From a checkpoint of a small transformer trained on Wikipedia.
Training: a variant of Adam for these matrices, 151M tokens.
Each number is 500 + 40 x the weight over its row's rms, rounded and kept within 0 to 999. Layers, rows and columns count from 0. Numbers have three digits each. The size before them is the row's rms in percent of the matrix's.

# up: layer 6 MLP up, 384x96, rms 0.112, rows 91-219, columns 0-47
# down: layer 6 MLP down (transposed), 384x96, rms 0.108, rows 91-218, columns 0-47
up91 089:444534530471530450444498580494461513495516517503487470496505492486492485501512502476447482456480494531575503516474508517593539523473588625493419
down91 079:446380551428460519565501451503550485490536525538547496488525472528519523519469499486527523495540506513462459522633458490496458459515517461484528
up92 108:447530600460570490515464592524530517478542508507502496523546512492498502528504542464549546451479569555523523493573549446454500523461522564504557
down92 106:577494470507491529515443495483460479508488471492509455452495455520509580454556506530488419506488509422537450484475559575533524543455509464500544
up93 106:511538532525457535479526477541494478497510467534475540588503543490478503522560525578499447505490468517499520495425459584392541549428526537532532
down93 102:484474590533500493476559504524484440525478511424556451496514474532450494508517431496579502436475487476523460456525531483516450524646519507487562
up94 106:441505521490443566484506465528459497483459501529488493602540517491531499534556606571454512464453511525494479520592486459450542517514549596501463
down94 110:434580484530512504492513469523460509484469501440511460518481436484489592484464443548527573493504480566508495435572505537555450495499475505519437
up95 112:462488540516522474512488469534484479464518577450513510547516535446552470491500464484527520461513513482507621493448464464461528500509566525458440
down95 114:513489539556493460450561462538523487453543498476539533564499482490576514556570492445458493514479514586430491405492541445427549504477534478477432
up96 092:556487510456463502603507537468523528503502530543447571441516484492483495478534488581505475501438492508527510475499462419490466457508457531557528
down96 088:497516509522553460491488551511520478508497450527633501569475452451591478505554494434455489515471525503521528448549467545550554480449560477486478
up97 103:440443541495523496506454542452526501444522529536505430530522488482510463482522443535478500448528488534450468542514557506539575477448510471538499
down97 104:502495452539442515449553550525472498455487528519460525407524500519445567518582451478495501459563467439507534541486498498511500425527522491526466
up98 098:502479562464519497439466532442477482500493441476416516488529518455429537479528402551548536495484532515494542537508557509506498522488576542455520
down98 109:563495554547513471536487510559528501505516524507487498472524503509443584519570557487546610498474483524483538456437447540410505516482470481488509
up99 094:469467494520530494502501415418470454429471526507521482439549508458529514458467502514476463523436481544482597498468500500515585581433472554518539
down99 088:463535467513512503456572472503514470533492465495580523432450463532500513475501480537493563486545500561500548509519530508553444468476522470563542
up100 095:504518488519518483442502500507521512512479451463493526462559481525473489497559539485513536502536512466494478464494584374452527507510484509557494
down100 091:536526509502463495459486596462480460443562511460545549535478467390552476452438475469504442591480440484471491505557579485454493442494468479412440
up101 097:464529468514462507476474507483534480482524474506577541522534516543523498464532603447480501441407533506530422466489563546457528490452478527490478
down101 097:428523442510530520499505496545474501497412495586545522476512566528521479477452509445516497516552474526488423512488515502490550491597560463478520
up102 105:484531495453495401485462497484493482531457413536514577507532470454456564504526492475534443392521496534546518459520529562540483525503515552496543
down102 107:478504539466589455571548477510514506418509485503443531469484502470545515483414416473417531470500553479464567499560526530480517565525487522540449
up103 103:494479558546516508535513467538534447530522429503471534554517471524438539517532539456496563443492530507600480477451569464502483558464518502450561
down103 102:457594415473539451516477505541563534467507466536571472472430486460530481526422466483469542465486475492525528451561479506571482494582461514566479
up104 114:508509497514471459541493540499501524513413548586473536486547483537440520420569479526450557464439520484561532469492572488450569428486482491560529
down104 117:478516514544524486587475467576549502410427491498534452526408523593485440537508472491450476431540390489447484480506495563497524497464522541511542
up105 097:462516491444542515488491474507499539466571476470489521542509525510505459534507499491455421490526444486474561481476474561493512509447463505465501
down105 106:571507489573495479536509478546542465497444511490460473449422513521534492488434466443548496494517548467564495564520495451499517471463512543494508
up106 099:472475492510474439579467484509494452435512455526459493473510487456466488542482480504520502537490561566619505483489503416499579452521494491505530
down106 097:493548511567450494394493441457516501545446521446521456563519521526452487526459489515591474532557469485520533462561504513515505538547447506498438
up107 108:519492509503474484418494453440466397525546514514560449498545471493480456477521466611461448476533506526530519565459480483522548461479503480556516
down107 109:456489504509516444451546547498481526514541469540424512500541518551483532434492513547436532586521470485507400503528520551523586520596442410511532
up108 092:472540505469536454548520459511477458415579440455460473481506437505456469503558496510485516479450462554527576428514534526517485443421426488568499
down108 094:497494509463480549513506584500440562523475571463530529497428547474452548475460551506533495536500476431468396491500463471540477505500580602533473
up109 107:442498518516459545427460533461494437472584560525497529498548444500416497522543423457497565424488464519489479529489564489545580479507560532555477
down109 104:561460516526419481467479524474477462451502466465441400482526563480487540513514492441445626487517537542452506506548553535513508442515523469463536
up110 095:530462576473523472524490523486556510503482540418541432535465467517450515492558432445523436466545578550517581460482543453501482579435493496471468
down110 093:459543512471547529490551503532526503496442489488452498450490461514506518455519550378563478497512474510420505549485535526532485469601541453498532
up111 093:434507481511405485501539446482493458489489464488566576487525520557542488538581562447489448490545522540518567492524508483484597527507528505463488
down111 091:455474581470508454447399478521510617479433467534482449504564542465520487507476489517487493531483545483540510513485454441513458480529455527518548
up112 114:508487520428428420485501507425509532513536521443498526532529519461483565507579490464483479506520539480536576442497482472452521449486443539499474
down112 118:595603480478488518531527483476522526416496459501449511494436480500479515477467481502518505509511516546475505544524512509527553475562501500522457
up113 106:516466489437481514537534462532482563458486484500532527517571512499512462529521431496447492439479468473617518502484475473452549543509492585513470
down113 092:497471480480446519497478496544491508442460502443468449490516451467561528550552501537524513461496516515477519490525488485542500533532447471527505
up114 099:531475566541524432546501498538530472525594497578485476507535471504474487507443499538537510413506489511556476546447566484427535421476464558487481
down114 100:471578466516552559454386465463527510570515500487493480473517488506520462485527459471498488436524447512522416547537468499551466546483572490496493
up115 097:603469589472476443556462516501546505471503482472471513519492494511481494481510458476538580512457567523490531519507517445441498444462444501397513
down115 103:452469535493479521433489477537433466485516505607553457486489489458515471578516491500452492457474533515528503462483537574521503589559458553527476
up116 096:478426521562480435448538448512516464519474443446492516555529504536535408544557431464509573491493538525463577514512518451480492463520515519538436
down116 096:468563570527537470544482546480391517495504486466470486557478595483512489531461468501533441579555483510479523524558494428441501487483487454553453
up117 088:503472470526577443545478545535433464396468566448581503492521470469512485580559524467491486441532504547446556508501439512490506499498476456523527
down117 084:555503499511499578510480499499558468516495481475412524512524529542468527494415526554488582506499535433570438495547536485502414550470552456481480
up118 105:453530504487429538521450434477516509475465527493546471578519531555526503539561559467500517487461578600473577471534543460535443525495488517427489
down118 109:466595468495474514545447441492494513515492510488551455511516467465531435512524484456522492560425450560387502479552599493504518522562487469535430
up119 095:553444551554517487525517533465510421471452484503405514481534559521457477420550514535512471476439466502442577500480463524472471521451466499514481
down119 090:463499545460532460486475499495546529472478497491584501452481474460519520530451462469497499529514554510507477496492515464517480440589554521479544
up120 100:471534538475509458503468510427526534486559565449531444529552469443494535423562514456429479405510563518528506491568519450479509546498478529517497
down120 102:495486524467501508513500543493528444545519510548493581465495586459565454517505493435430489548504482522475482511493421435515454413534540522438539
up121 102:485446532438500458500518605521514428480459468521531441525511515481475581459489528512478435437440519598471519571464583510526515504455498459481552
down121 109:538553504481512494560475500545511482523506462438501461470520438515516456558517522502486539412478526512465502498524519476515551489504582455485466
up122 093:465527457529448451509494531525505458509494475512497542504585519497509481474491471483497469541517567527446542550488503557511592481445531599545541
down122 089:515539604432507515484470478518464461513442516469488475492502537519472472420555503468503473545462502417506519510530504422512454427553518507473534
up123 086:428572508493484514525493474471500448481469554544519498506621522382478483442550453511486496433489462456527544504547488465524467466426484482463514
down123 079:514430461490446555542518437413514467530508546525503413446490438482495486529541482522492498415491561493486480468473542538471530520492510504498503
up124 104:435542495472514470440428515423556558421476491475521526501544528516483479495539508468484466527497530554536544546475554414450566479484493545477447
down124 106:529530507500501533509440433440483471539547460570389537414534456437498456473469492518481506492551545464503470446512509495557438527547495519506502
up125 098:396447501479501500495502482439503513535553569519434482522532485406547504495486482509496528448510477461501519490448533454566494496470545537516462
down125 108:495577499481488542472500471500499456465481464555477463522418446488503533507443522506520577508502501479486501499536550422589429469534564502496556
up126 089:524552501599501465480494449471464454502534488478458447453495422512495436510517529520532518488476471498555549522491543453509500510396467509508485
down126 095:545522514440509546446481511535508558542510513535465505476501525504438528441458452480467489565522529541557490449477489597478538551508562518502541
up127 108:499514517482482499579457502496479539488462519453501551529531498476416490471584532507469549474461469577519577417457544477492478455475540524499465
down127 117:471547500494492445511531500473505523491471534430478491574523505571459503485472504515523523504562488464461547431494481442552513396492512547441520
up128 087:470501535512475480475482514493467504505496518464481528519476475435406501476515502496535518497509596535487576493474498410493450528473545602414512
down128 078:557471460486532536499514534506492493523523497570549496481476530479494471482450485501474421491502472496578487427486429521467559467431445516594487
up129 099:534485480451507576479438487430477472483448506438435498474536516549489523481570553545407486454493492516488516502478509537494538497492451497437513
down129 101:474517564534529436524526501468477541495509546531517543525464452531519536477431521509480522512477446424513501522505482454451443409424564492523556
up130 103:488485486461483448504462426562481498449522502455496527522521458467458505493592441512512489486544549411494535508477479508511565488483473458544478
down130 113:505525459491455529546497455540560527509457499454496519482539530499469497449524514511476612505525504475506551470525525490478449489531493446443471
up131 097:470539556415515464485411522427478426510452546518541506464559543482471550499532535496528481490564530464602539480441508527481524426461535552419458
down131 101:546502483547434429509533528492504464456471484578511507465423468541493458531607459510573508537558466526464460528501472414460520530416556511516539
up132 116:461533522537499507543502482422496453495483465539446454523522484568426469486546417536477516418481490580499453536535548497486493478433410550540528
down132 115:434521514463502504500530512457469412439462476517506456486457472485510474544475440535450484466530476571540441500598476562596512422562482460541478
up133 104:478531550490534496456442508520451523486496492494489442516541468525512588477512410496469452446476601490448508434502523436508578491518467492448471
down133 108:527463435476491520517481553565564527515490536569588457536506444477425529552506526484522526559497409513524550484484481460512421543426492423498535
up134 115:521475552526541467436430456502489526470459445500475468554502544512491492493523510569564516462426543490486522511543500540534487568391521486592507
down134 122:532446473525532497502531535524553471539503480544463442546515445474516490537450537451427539516472449468532508515577513500468488544495485561554478
up135 105:394525530454477500562440480530529450496494499502513464616531444518523621545467518556492471467518496534552551510517551509566497463465471496516504
down135 104:535478440546513515421522492503543471503508535531531487476478453463563477505540577504473534482430459495484484501496594536484447484505412493496507
up136 098:458515525511581475509468501422561476471439419450499533476549460463490555496526485502559545452455545511478552443588535479453551512463504552508479
down136 092:567462513469421543496534487568537529561488462468457492488445474503488432451390442530553555548504548539461441509478476500527562474509470487515482
up137 103:561515487481431447516450507479544491509502484521460427512523493506462440525489451461460553441453504461439463491577570450470525460521426519539487
down137 100:406511527480550501444499556497563488496519514472460489539546563488595539453467467542506478508445521501543484500504503616495453520489527488475521
up138 104:509427557433504544498461412475521501482467552544561512514583506450468514506534504574492520456512513538545520538442533485461538442489487550493532
down138 110:507539542574539497528570507471540481473504521487531490491442482484434421501505533546532471491541510494517458517548490575450458531543468458484538
up139 092:484534518503508528535460531403498443456487540468421449502552514546527443519550512481491501459507551507506490521479493518495500533533448529421538
down139 090:442483496527575511462487509529496463445443489470567493555479507453520501567562528490482403512489459449501608560481569470452516449461504447452441
up140 093:471514522557494479460517541516521465482473501528426497593512508513512534501525513534508566448523444509563518487489565431422545509487569448464528
down140 091:471483508551495495467586563484516500496476592488490512496446462485593541568461466488492514525516549538569532507539458448488498482427525482452478
up141 108:478476537526506460476501589467530510515451467519514565597547420469464453524512435519487509485538501464547530444489504516445472577476452503443478
down141 105:534471520403431480452496510500537485558371465484590516514521509499574559550506502505551470475429558518502451452483545520520513482474509465481478
up142 089:571503498517546531514475526509480474468484511512512514473529435509430436474518423546515501573468511427480556502488528531495501548482521476484506
down142 092:552518573510537540504459462473538467538461476451455544494497486482510474472486453491566378457536480531498461568521547460523498547520533430490506
up143 108:448461460553506504510529487511497481534498423532533463491482489498404594476535511510514569416537488543532535465501543475528504496496410523548450
down143 106:506582526547560463466469516555439472494521446551560451499519543510500441511482594446478423478553510507517456544495479469511474530532455512531488
up144 096:514496469479538471512533539501531460487472449413468516522522495488468518457523446501470523480476580524517494466426541518547510423505465561530462
down144 091:502562521533490454495569476478477545496390414492497480444476521490511565562423489518484509513496477525553544504531557514560468493522477555393489
up145 098:477506490486501518478458465479457463444566540491526489537510463457487481473499500558523516446487482489542481496454513484521491555489476484526487
down145 098:552527581497533470512539458526531470545446429483480574483512487445531534528478492445516462556549510543486416458540434519534514459466547437481554
up146 105:506535517490447514500445435442493480511424469419546509591517525520483526448536438537481507537462496442476527532473492508485604498462465497475556
down146 105:500527482553496544458485507494480455510516490455408534485537474505547502523469515512536564561450456433505480506535539463517442459484492468513401
up147 094:463504496480459459454477552527439522442513501499521505522558539508489555509510485568431511482494485574521527497517531481512515495488579559481446
down147 086:518451518520486518524486487507512518522466546590463488534483468495438494531546496443506512514543537494551510534567468588457462475495540467471495
up148 100:465489535493455512488417492442514522500489523472484536550526494502443570549553466496491578528480585457476548467535490533486520512497562505530476
down148 098:445467497450524533468503544445484534470397471482487514482442490586483521526491469458477462508523475485469493496554458479489463522534555477469555
up149 105:438451507468496483486410517476519487511558536470513531506529493505484494479596515507475457501483499500523518502536523497543539526559509513487437
down149 117:479504487445496536549512567471493505480509588511397454522501435458528544505429487525444515522513470547524481523447567523550518579516487543554508
up150 103:501515526557432515533460459535502501497485566478490528498528521452454552487540556507507512517365483532516535554447510521429539453506500501548440
down150 097:389472527522497486580506504483482449528559538512528490510514514454544518471515544412453513453542479524516534482521523518560499464535471524484507
up151 093:529482494554456414543510507492502507478524430469447454532511488426513485537522569520467499476519483497533505518484597491596489517479540469532551
down151 086:470509478466575526483467518544473456440546544528571557589515515447484508479474447480533420457500494504479417483544555489449544535478512458535499
up152 095:476464556509522475483528480416514499539439471487519444592484482475532530560527518508470565483460470553535548552536478477412538538506481493536516
down152 098:539553448450511493429582486513468453529529548510502486533523519441469419486497567483498510491512427528412546519500505527525490520520451490479502
up153 085:474495478527472432494488422450470574464479472459573475500526523511570491519466536576494478473426474527532491472546514541447538513524504568482561
down153 085:494422470496517523558529536549479450545534500461513516521442556561541543545441451458489523458467470443479499528477560544560454513492532491544469
up154 100:497471525511444448501492395511480562482413534587452563517519519541502468529506449461516500461545553533492525531502534460542504572517461471503528
down154 096:479534496493475543474570503472507553520563460456478516483456459477507547442584534519496475496540451521456471485538380557435499482456553447606532
up155 106:543543586459474507480463457496537534514480533441482515603518438558436481484525448569504542460460562513502518494479511471448508547490409525538514
down155 109:463534612463546523531465474490473506517525519496488503465487477493543496556440463462478553455520478529462537476450422503549490544497502506508553
up156 095:483499483442488483540485457508485574483560511451526446551518491448461481503563516504467573521469481538516535517483493536511547525515450498517491
down156 096:483580572462570456521594517509518474433479479454508543506522458577558496480509457539467470474542482494464482456485507482541492462481521463469501
up157 102:494535512462452531545451522451533529360500493448488499513525527438467457506552421520485484504509613481536528512474520509517533445471478495545506
down157 106:487494443483505524459513439486487467475521489525415521481531542482433495605518545516471417542522493485474468496477590504542445531500525430451461
up158 101:484493495410501510531467506491530544498566499410514561515495534470484562474488551483474523440462561444501468514504465478482503515506496530528461
down158 096:474575574544482478532476494484550478489518493505462540598526497487484421446488486456507471525515438517510534514506466499458498489438535512477567
up159 085:417530515536570487603502501478571457465456474499470567476498562461444479471521486485470497456534474491494469556590458468529511448510450492482546
down159 081:551498564524437538489537441550507461486421463521477494491516460555473509522474501485571531508519516486530528520480453512528520478482523551562466
up160 110:451441489535553482434479382457537479555506467482500500593518528462489494482478446542485489494535543502532558543506551457456498450484459510552449
down160 106:424443544494478504463568520492487487518483560470478440513539503469532444568503515542549521506487511578467503534534535495484444554543512443494446
up161 100:563425569527439481537542477451532507487490455510430469526460485497494483503532452487469527476511551527550512565466544525586541546464457491424520
down161 093:451547501541553492517506501557499517463541474471501505534460543483491414524540525474512502543539519483525534511513471499519532534460442445423480
up162 094:450462534454467518443475413488488539467513553586540460467565409522480491504529553521460477559467482524598477544514544516483513486526535489512517
down162 088:474502391527516535536522550504450505553486511470489551555510535483485490541485444467466543469552523584479502498442507532466458487465515530480512
up163 101:508503512502583500480454567427479470476436511467549458514565517493515508482528476552461488483502545524528489435490546444488551500481450540455517
down163 106:464460548563454574544465487443473487546479540525474478509471569500537536524556545508533441525513483535468475524427421499508505504438576529520576
up164 090:487549512479519423503497510525530494451492459503498518513489476441481513540482491478439482486352511490488468500477482576506504504522556506539550
down164 091:485575487486450539515530551525451560458496521540535461481578512436488509449477516537526512451510519501481518483492441464471435550537366460530474
up165 100:537472535541480501486502502411493529483557392493552501497565461493492475504585502527481496514477426507483539575483533424480565482508491543542454
down165 101:529473618477554520467456510553467484486473525442466522540434488543492481437542462540483502497487558485511540476466523512481483460496393460486515
up166 086:490520472467535461549410473426585442488459492471492522509553490528516496499516508468520545463496483487484470497528493441432460500438511474469491
down166 086:510514518505499519439494533551553488557500512549481445433472482539449490507479570479487434507493493438493538544494468521561528506625481512525490
up167 107:458551531492491477492438509502520508513509445497557546517499485502411589549553497564508504537563530486526507470466494484521495453504471508507491
down167 105:576560448499497438515433485569556450560510499548526493529491483494509534535453455479532533526497480500517508478529498448512457477506495540472509
up168 111:516494549469494538503469532515516459520479522471501549523554498534484548522485558477507507512434553465493531476537551466441505477449498555471473
down168 121:417443579457441500476517475444524501492531485519519474498493433471496544478513522608475512526489528417436494544489547529508524482472432524489507
up169 090:499519551391539528560456447526457509470512517460479435467460450474495486560547554493483526409456601516474514434536486476407511464528580493511483
down169 081:511569498487494510437507517429527457493482482479551514479534467509517504493567526480544438473468461463468501504496498482487513451507488440509472
up170 103:459518581486494501435478512483488524454451515445498503573546450448448539497567519525449481460465475465451538416561459544510506523410544506495417
down170 104:551557516534477504576512572498521496578457591497501511454510502535492435460504557475544481549516455487532492566508573494455457488518541625470433
up171 115:487510551509500512494407486509496535501507539590469549481570410442523505527503485511531431477439536500559477501535495422528527465474483571564533
down171 115:415546466477456487506502455465522542520441499423494545516464494546462507530515478455523498476490592517456483511549501485543510458541544428463497
up172 089:534509561507479494451383453464547496488493451555516437530524475481465461472546522519529504442520480440513501497538550517409442459447504470470422
down172 092:558488527478466557569439465478539455484461443503505505542480458512567437457478478419519488495494504507514457496485520524482484536533453512513529
up173 085:509486513547540489536479499499466528489460485516506590561471461454501445560458434470553513580459506418556513520487515480538472566476504585543532
down173 081:479561477469492491505491543527462448551472527525562471450513518543509484422478564491521483439526515517439502408517504545491522487507595400411459
up174 094:487462442539501544463505441468429493471473457461522460573501478505557512496570511533464505444422469417536552531435534552463466596526558539562497
down174 086:487555541458493457509456494526499514474465580478513563468485529470493468489483500459548553428509568533479454491538492423495554465558480454537544
up175 088:528483487496554517508460511482506472418529513456513520493551509397475447482506525489531542446501564520526566463567491468448471434413520529548481
down175 082:523487534471467472494522484554491480442569482480505470498473488472484601492473549493524487502567518483490434413421531477535457534493494462551472
up176 096:458462481461492532477516458506460528438468458475448564508510524499438460506537504525456528488505447520487466499555489510508580544520527503523511
down176 102:549526602559456543577505470496503477468504493560505452546512532553506492456418489479526472463520507517555590523502483534501492510495498501547553
up177 096:447511589515424513470438511476593464492509532464467539485527482527469478430482488511490559492510593457519508530543532482546485472535558483515537
down177 105:505450509556518543536510489513590560510470449449484539498449528582530528520508499523534540534516505432512422480515459493510405520477547531429532
up178 088:467497514548483549511512454500482545473493450448512558551528521511508498418524512496559523446479513492525536456438504523508554510473563476456425
down178 090:466552435422479413544574541534522513516477480482556592474516548514518544579515566487485497490502519439524461530589477530486420522508454498513466
up179 095:370487505491489506513469502508505548480482476493519492575551460518400489498520431466552466479514549465522488532536495448531564483455513470520555
down179 092:537492482519540442489500482443468511521550481443508509483495531500503450487492475561445489487497490536486501556454459551450514530549539516545550
up180 099:522478554454479484572445456493520518394570536513527495498522507443541521565522539543530526497455556569527536483422492434484587430440462588477544
down180 102:431493480477489506504510435551550524522503523585481536527461469486508491518503468488509477528437445499448454476568390549500363511519493474433494
up181 102:469492475497509467532474488409523525476548502517493576529566505453473489460541516561525555479392435520567579482503522501471490511471534489539507
down181 100:521492486471482469450518475516527475463484499524544472484477509551554492506433541467480451528461522504570499542474472514466481509569535556514459
up182 113:481479528497563454511406515460558509499553515453480501540549454540537564496481473515461479519519472469514557472516535480483465480464577533559490
down182 113:462526494539449453492496506464485482530514450500428495425499549521484472518444556559484471539505495448538480518470470548445451462558476502402517
up183 091:482526486495489496473454505500528475500512513522490514524491494383432502546466555454569499513491490514585556428505535413478510456486533557558476
down183 090:480455463505475469453509521513501563538543513518511474464516482560566497574494511526477527471455473503495450589537504420476474559582432463553400
up184 097:480453479528481494485449465540550470486561481491446497499533467461504500509555441548450470500494539581539547517516469493502549459444493561490537
down184 100:482560523499454543449530460504462555496496504558501533507445531428502464469438506474520530485500483466446466560476518497502490478500520490482484
up185 102:510487574512467531543477498498507546503458465469469532570614474469508545534510452619437500449485516533494584515456524501485536540448558517540559
down185 108:563454501492527545505476524499438480495483505461511500500493470455518549468393501540523516446447496537497547513472484515550532514441588502500514
up186 102:532525504448455523559446555509520433425543552592503479536556458451446543489480447472461510433440497535490527542498560437547534475477505573529541
down186 098:449458458490476505474471516573442534431488603568468498492533519491501515452541471480489524476517530484486493460493456508486528526543467463470491
up187 100:415496515446509477463490521447529499465485485537525516495559545492499610492506447522483477525484498441531488497450550527411518515502547509515516
down187 109:581474451487537570507445574452444501517510506548544434471540547563566492430440472501553442466476453541535475475464530507451478455522566449528548
up188 100:465513573513521466594448490457459478436459500532475468493516463574473479531496476464482518496476497515480518530462534510515648503468476510473502
down188 103:462546426601557563496512517474564521600534447474530486567516476495497467480513490515513520540491506480472548522439556531532478545536490586428417
up189 085:509426548441464538519468433494499507501487507423521490518505504565481504463538482502522550489501530514498577533496482518511509524475570528535498
down189 084:463576491535486407484489530464513563498504521542488458468524516458530522573554465465495493526584463512479527479534550495516462505515503442466479
up190 105:463478523560482500546453501494550493514479536484483476522496398541493543475499504522491511514496504543584527501452583565465548504506470509482522
down190 109:519480575497538477520519434449425510500548604471503476499546519503533470485522509528527552468549487477479460492426386497562481524491477543439500
up191 103:463521526521419496606501489464532472473471578471509582482518486505462499413564505488503467469460458522467537440478568543478514440472499493525507
down191 097:525565477552504508517515485414466527545568484445471529570474506494578523477445517497482396442532537426553441487529502483512570492476457521476467
up192 101:467508489505515502494484435534488507488445504462452472519573495535503447548482488482462471465526546528633512528496506500506532539494551578511485
down192 084:497498546493524497462451476479491484508483515532534508494537456557530523495539433537525530506535521564491542506505511531502534523461522494478524
up193 091:499519548476590493568442473491408486471481512504504535497554444427541542496488553462569562486447465408497548465500535453549459515473520514537547
down193 088:536512432494440497418574530450513508511535511389547504462490547479475456485546417499434444533550526598558509503495443526483562491495466492487476
up194 111:483455522499446454471498559464446528460475458546481525552571507524495477538553498556529518495469522469515539526546534567485527549503528486515462
down194 113:536488519498516561450414540523419428516551490510532485491468474534502559442526484496565481507464514543470518459387506526487515535499484467501563
up195 108:543508483469450469468443490521529505483484480587512512558508537531449500573552547566450469419441449466469523602495487496411524466415546534470484
down195 102:526557496432557500557515508452504466495462465516506526469472523498449470463464508525530527516591498486527477467460510502545514535475522479489454
up196 099:502465505475498522460447523476478470503543447418415448577513463533526484464510489487514644418511549559514523536484532469483527475451444559567533
down196 094:488522502515520436546498540529565502503510481508547545503509518500516494530520526539438414494430557538538508495404493443484472462535540547484491
up197 095:488448466473395484541503458508449556451508480502510540516504468559513484469498546456435557514429473489492527465493516445549507518497558531464463
down197 089:481527500546528505490468530504547516452542487444507508471476556487525492411497448462497460535522529551502517534462586499495511498443479514477513
up198 112:490468521461500530475424481416503496450500491543477522499518507475443476552521545466478540495497488480554575476498515528492508503489541529513464
down198 114:415491561572475486484490486516540464530563484463521515503444493476532449543486454550497526496399475493551555508541547538538483525472435498514447
up199 095:457527420468477439488493493511512511488459512532479461501529582478552491507555511484490513484547504496531527491516517466552529509438389523546525
down199 088:509536554532445503535394484527474448516414545499485469560550533521562472547411457539513420441513540492488475494487530541499529482532536554489496
up200 093:446527561486530415515525512470491545509476509524482581476545499550457445508549508449426491480516538465525503477533558438496499478540461477555496
down200 107:442445512489466592476524522505547545493509531476508506474464502541483491476525488515482565419590509522532558555492563579488503565502490513549531
up201 094:394516475559477511489511477517499477461415445538474546481595465535479477559543475499394530464454516545529523454554543483477525538492516490496564
down201 101:546455558455461449512617521479551538458509480500489469513518458536473597525539542447508464469615493486467512480480523537531541486505444520446513
up202 108:441535481522522445519456546456470508483557510453525457535533511484514493549577502578479590469539530549508549511469501496456524489394475505528469
down202 110:512507490462449498476501474532484489479549494507420484534492494525462444487488532503429545466558466526486465541486579564574515442532514541437496
up203 108:434544463498531523547480515537496519517473503500432557519483477452494465482527485527513490509543630508490506527457556511451507512507430464445510
down203 111:460478566535434457480504492557541480523543524478444535463495455464452506469529479476446555566443452558550546496480524415511534510490449514467529
up204 095:509497487545475474518490526498529478475521476472491547490550543434466464552529468497502536526540496524504636532459495520515517464424515462496589
down204 092:442499556484491460504408488522549496476526486520446538497433571480529591527489521491547500522484459516493532467447479495601515520456531574494540
up205 088:469523508462586455499447478474487514482520478451462431546562535495448458543527463489577528435523543513474506379462552475492524496462511593520562
down205 081:503458534543482529451550528515469497402537535544548533509527461539507544482557509487527496586537500448490485536523523556495483508511487482463446
up206 092:503490536468565505445499481554426462406442538499514442519529419554492495532531504435450464451489505555547494494525511542477500481509545533568472
down206 094:466513523513569481515490570492585448583471471468433505543508533527465513509461513543561534497485529519532391556496463463501448502534489612468529
up207 111:512520514495477438494488434501481434522488523549512486513518538488526520530521479509493439448524506449449526521502537524564548413447446582526474
down207 112:500535502514545582497434519503545447536482495547489484439573552471506405422433489470457517495516484515437570422455561478548528532500548441525545
up208 100:523464466540433485461531459515447503488496521549511479518547451442518514490549434513450486446495466535482599528491536453506512409487463516527536
down208 099:474491465550516493521502480462501490467516415468504527517509562544449600460539477452474481432512530485476494480507511555431450489430548482429550
up209 106:548519527450483431460452506422538446500512522598406460506559507499401535493493474549450471454580490480563487563514525501541543535493539489532503
down209 099:519472548536537477466484487514554487494510492448483495538497425478506548507542519514501554469477466456545514544545509409476553485565417463460485
up210 090:481457471548511474467496481431493447464479416445517536516522526556524513485545463495476467530512485458531552507568447511526564551409525514490537
down210 087:497455428545489446566545520524518595515475591569508479430477478467473591536454547560458536482507450494493435520473572598529463475477464448508541
up211 104:405491477523462508608486478510523526495460513560483542499542489468430530496495496471402479442471584542541572505602511443480467494469501536450485
down211 106:542539549519471446503483491504447490445580532510533517502454494538561487514542560483472477476465440422476462470398584456446514508536539459528494
up212 095:539505539485479482512512486516427493501497506486525505517482459458443435491483527495474558416526447559582521487517544502517529570457498549591434
down212 087:439473503518476515500418450512525528437525519476490472554533501534492495457501525558504519490551492542512428514472476456514523431537484474483536
up213 104:535519606455472497460493503436468450492463505502481497555508458470539500538541448600562558423476516520527483581448479488500542442495470499471552
down213 092:537564479583444491503538478522479463485509520464479464442510485437484447522496538465505497503497524488546475470487498512545526526430507536540514
up214 105:536467532526482452449437494521511461436435469546465460537555495493478530511521500441538502487513510458507545518460503563527581514443492445479501
down214 107:559479548454464521467477521537490445494484492439445497498513493469448561539476502481528482521484467513429462524472464547514471491453527442534567
up215 108:531498557415558495503430541463511508448517539554467533495552542489558612412478478477512500471513537483513506458515499476472493484490560494462448
down215 115:472453512586426416471589534481534522543505457387539520535467525540485450497506521503477533491447499539459490528501489523517501508503449480495515
up216 098:487492568501544528502423482486467489368525412432455496503516503444519439479514464482482590431458542438552524446510479479550616513491523509543544
down216 092:525504476518466539471531534534481502518542576484555476523458423454471462443480554469463592525460468500499465495507518483469475478510564504448450
up217 097:502563523408450494436439538555453475484444529484475517569515515527514510507560458492437539400455535416488528527491495518533491480511515465527449
down217 095:528551477499518497509576511460523508538569483555515492429463607505437416531492516548525523531563428508479479448468452442448460476499543520536453
up218 107:521532506429454475473503473457493470481551531546480492491529550456499503494537479531462564433500502480613567444479521467485520475518484553494450
down218 095:517403477532498533503413460522492543474483497523539482548503486448530519498505520460496493494501569549494541515550433547490505483434510519509518
up219 106:451454544443507503493434489459444484460575506493476518513557511446557484533522535539487532496423513486529563468511492485487468492477508559467491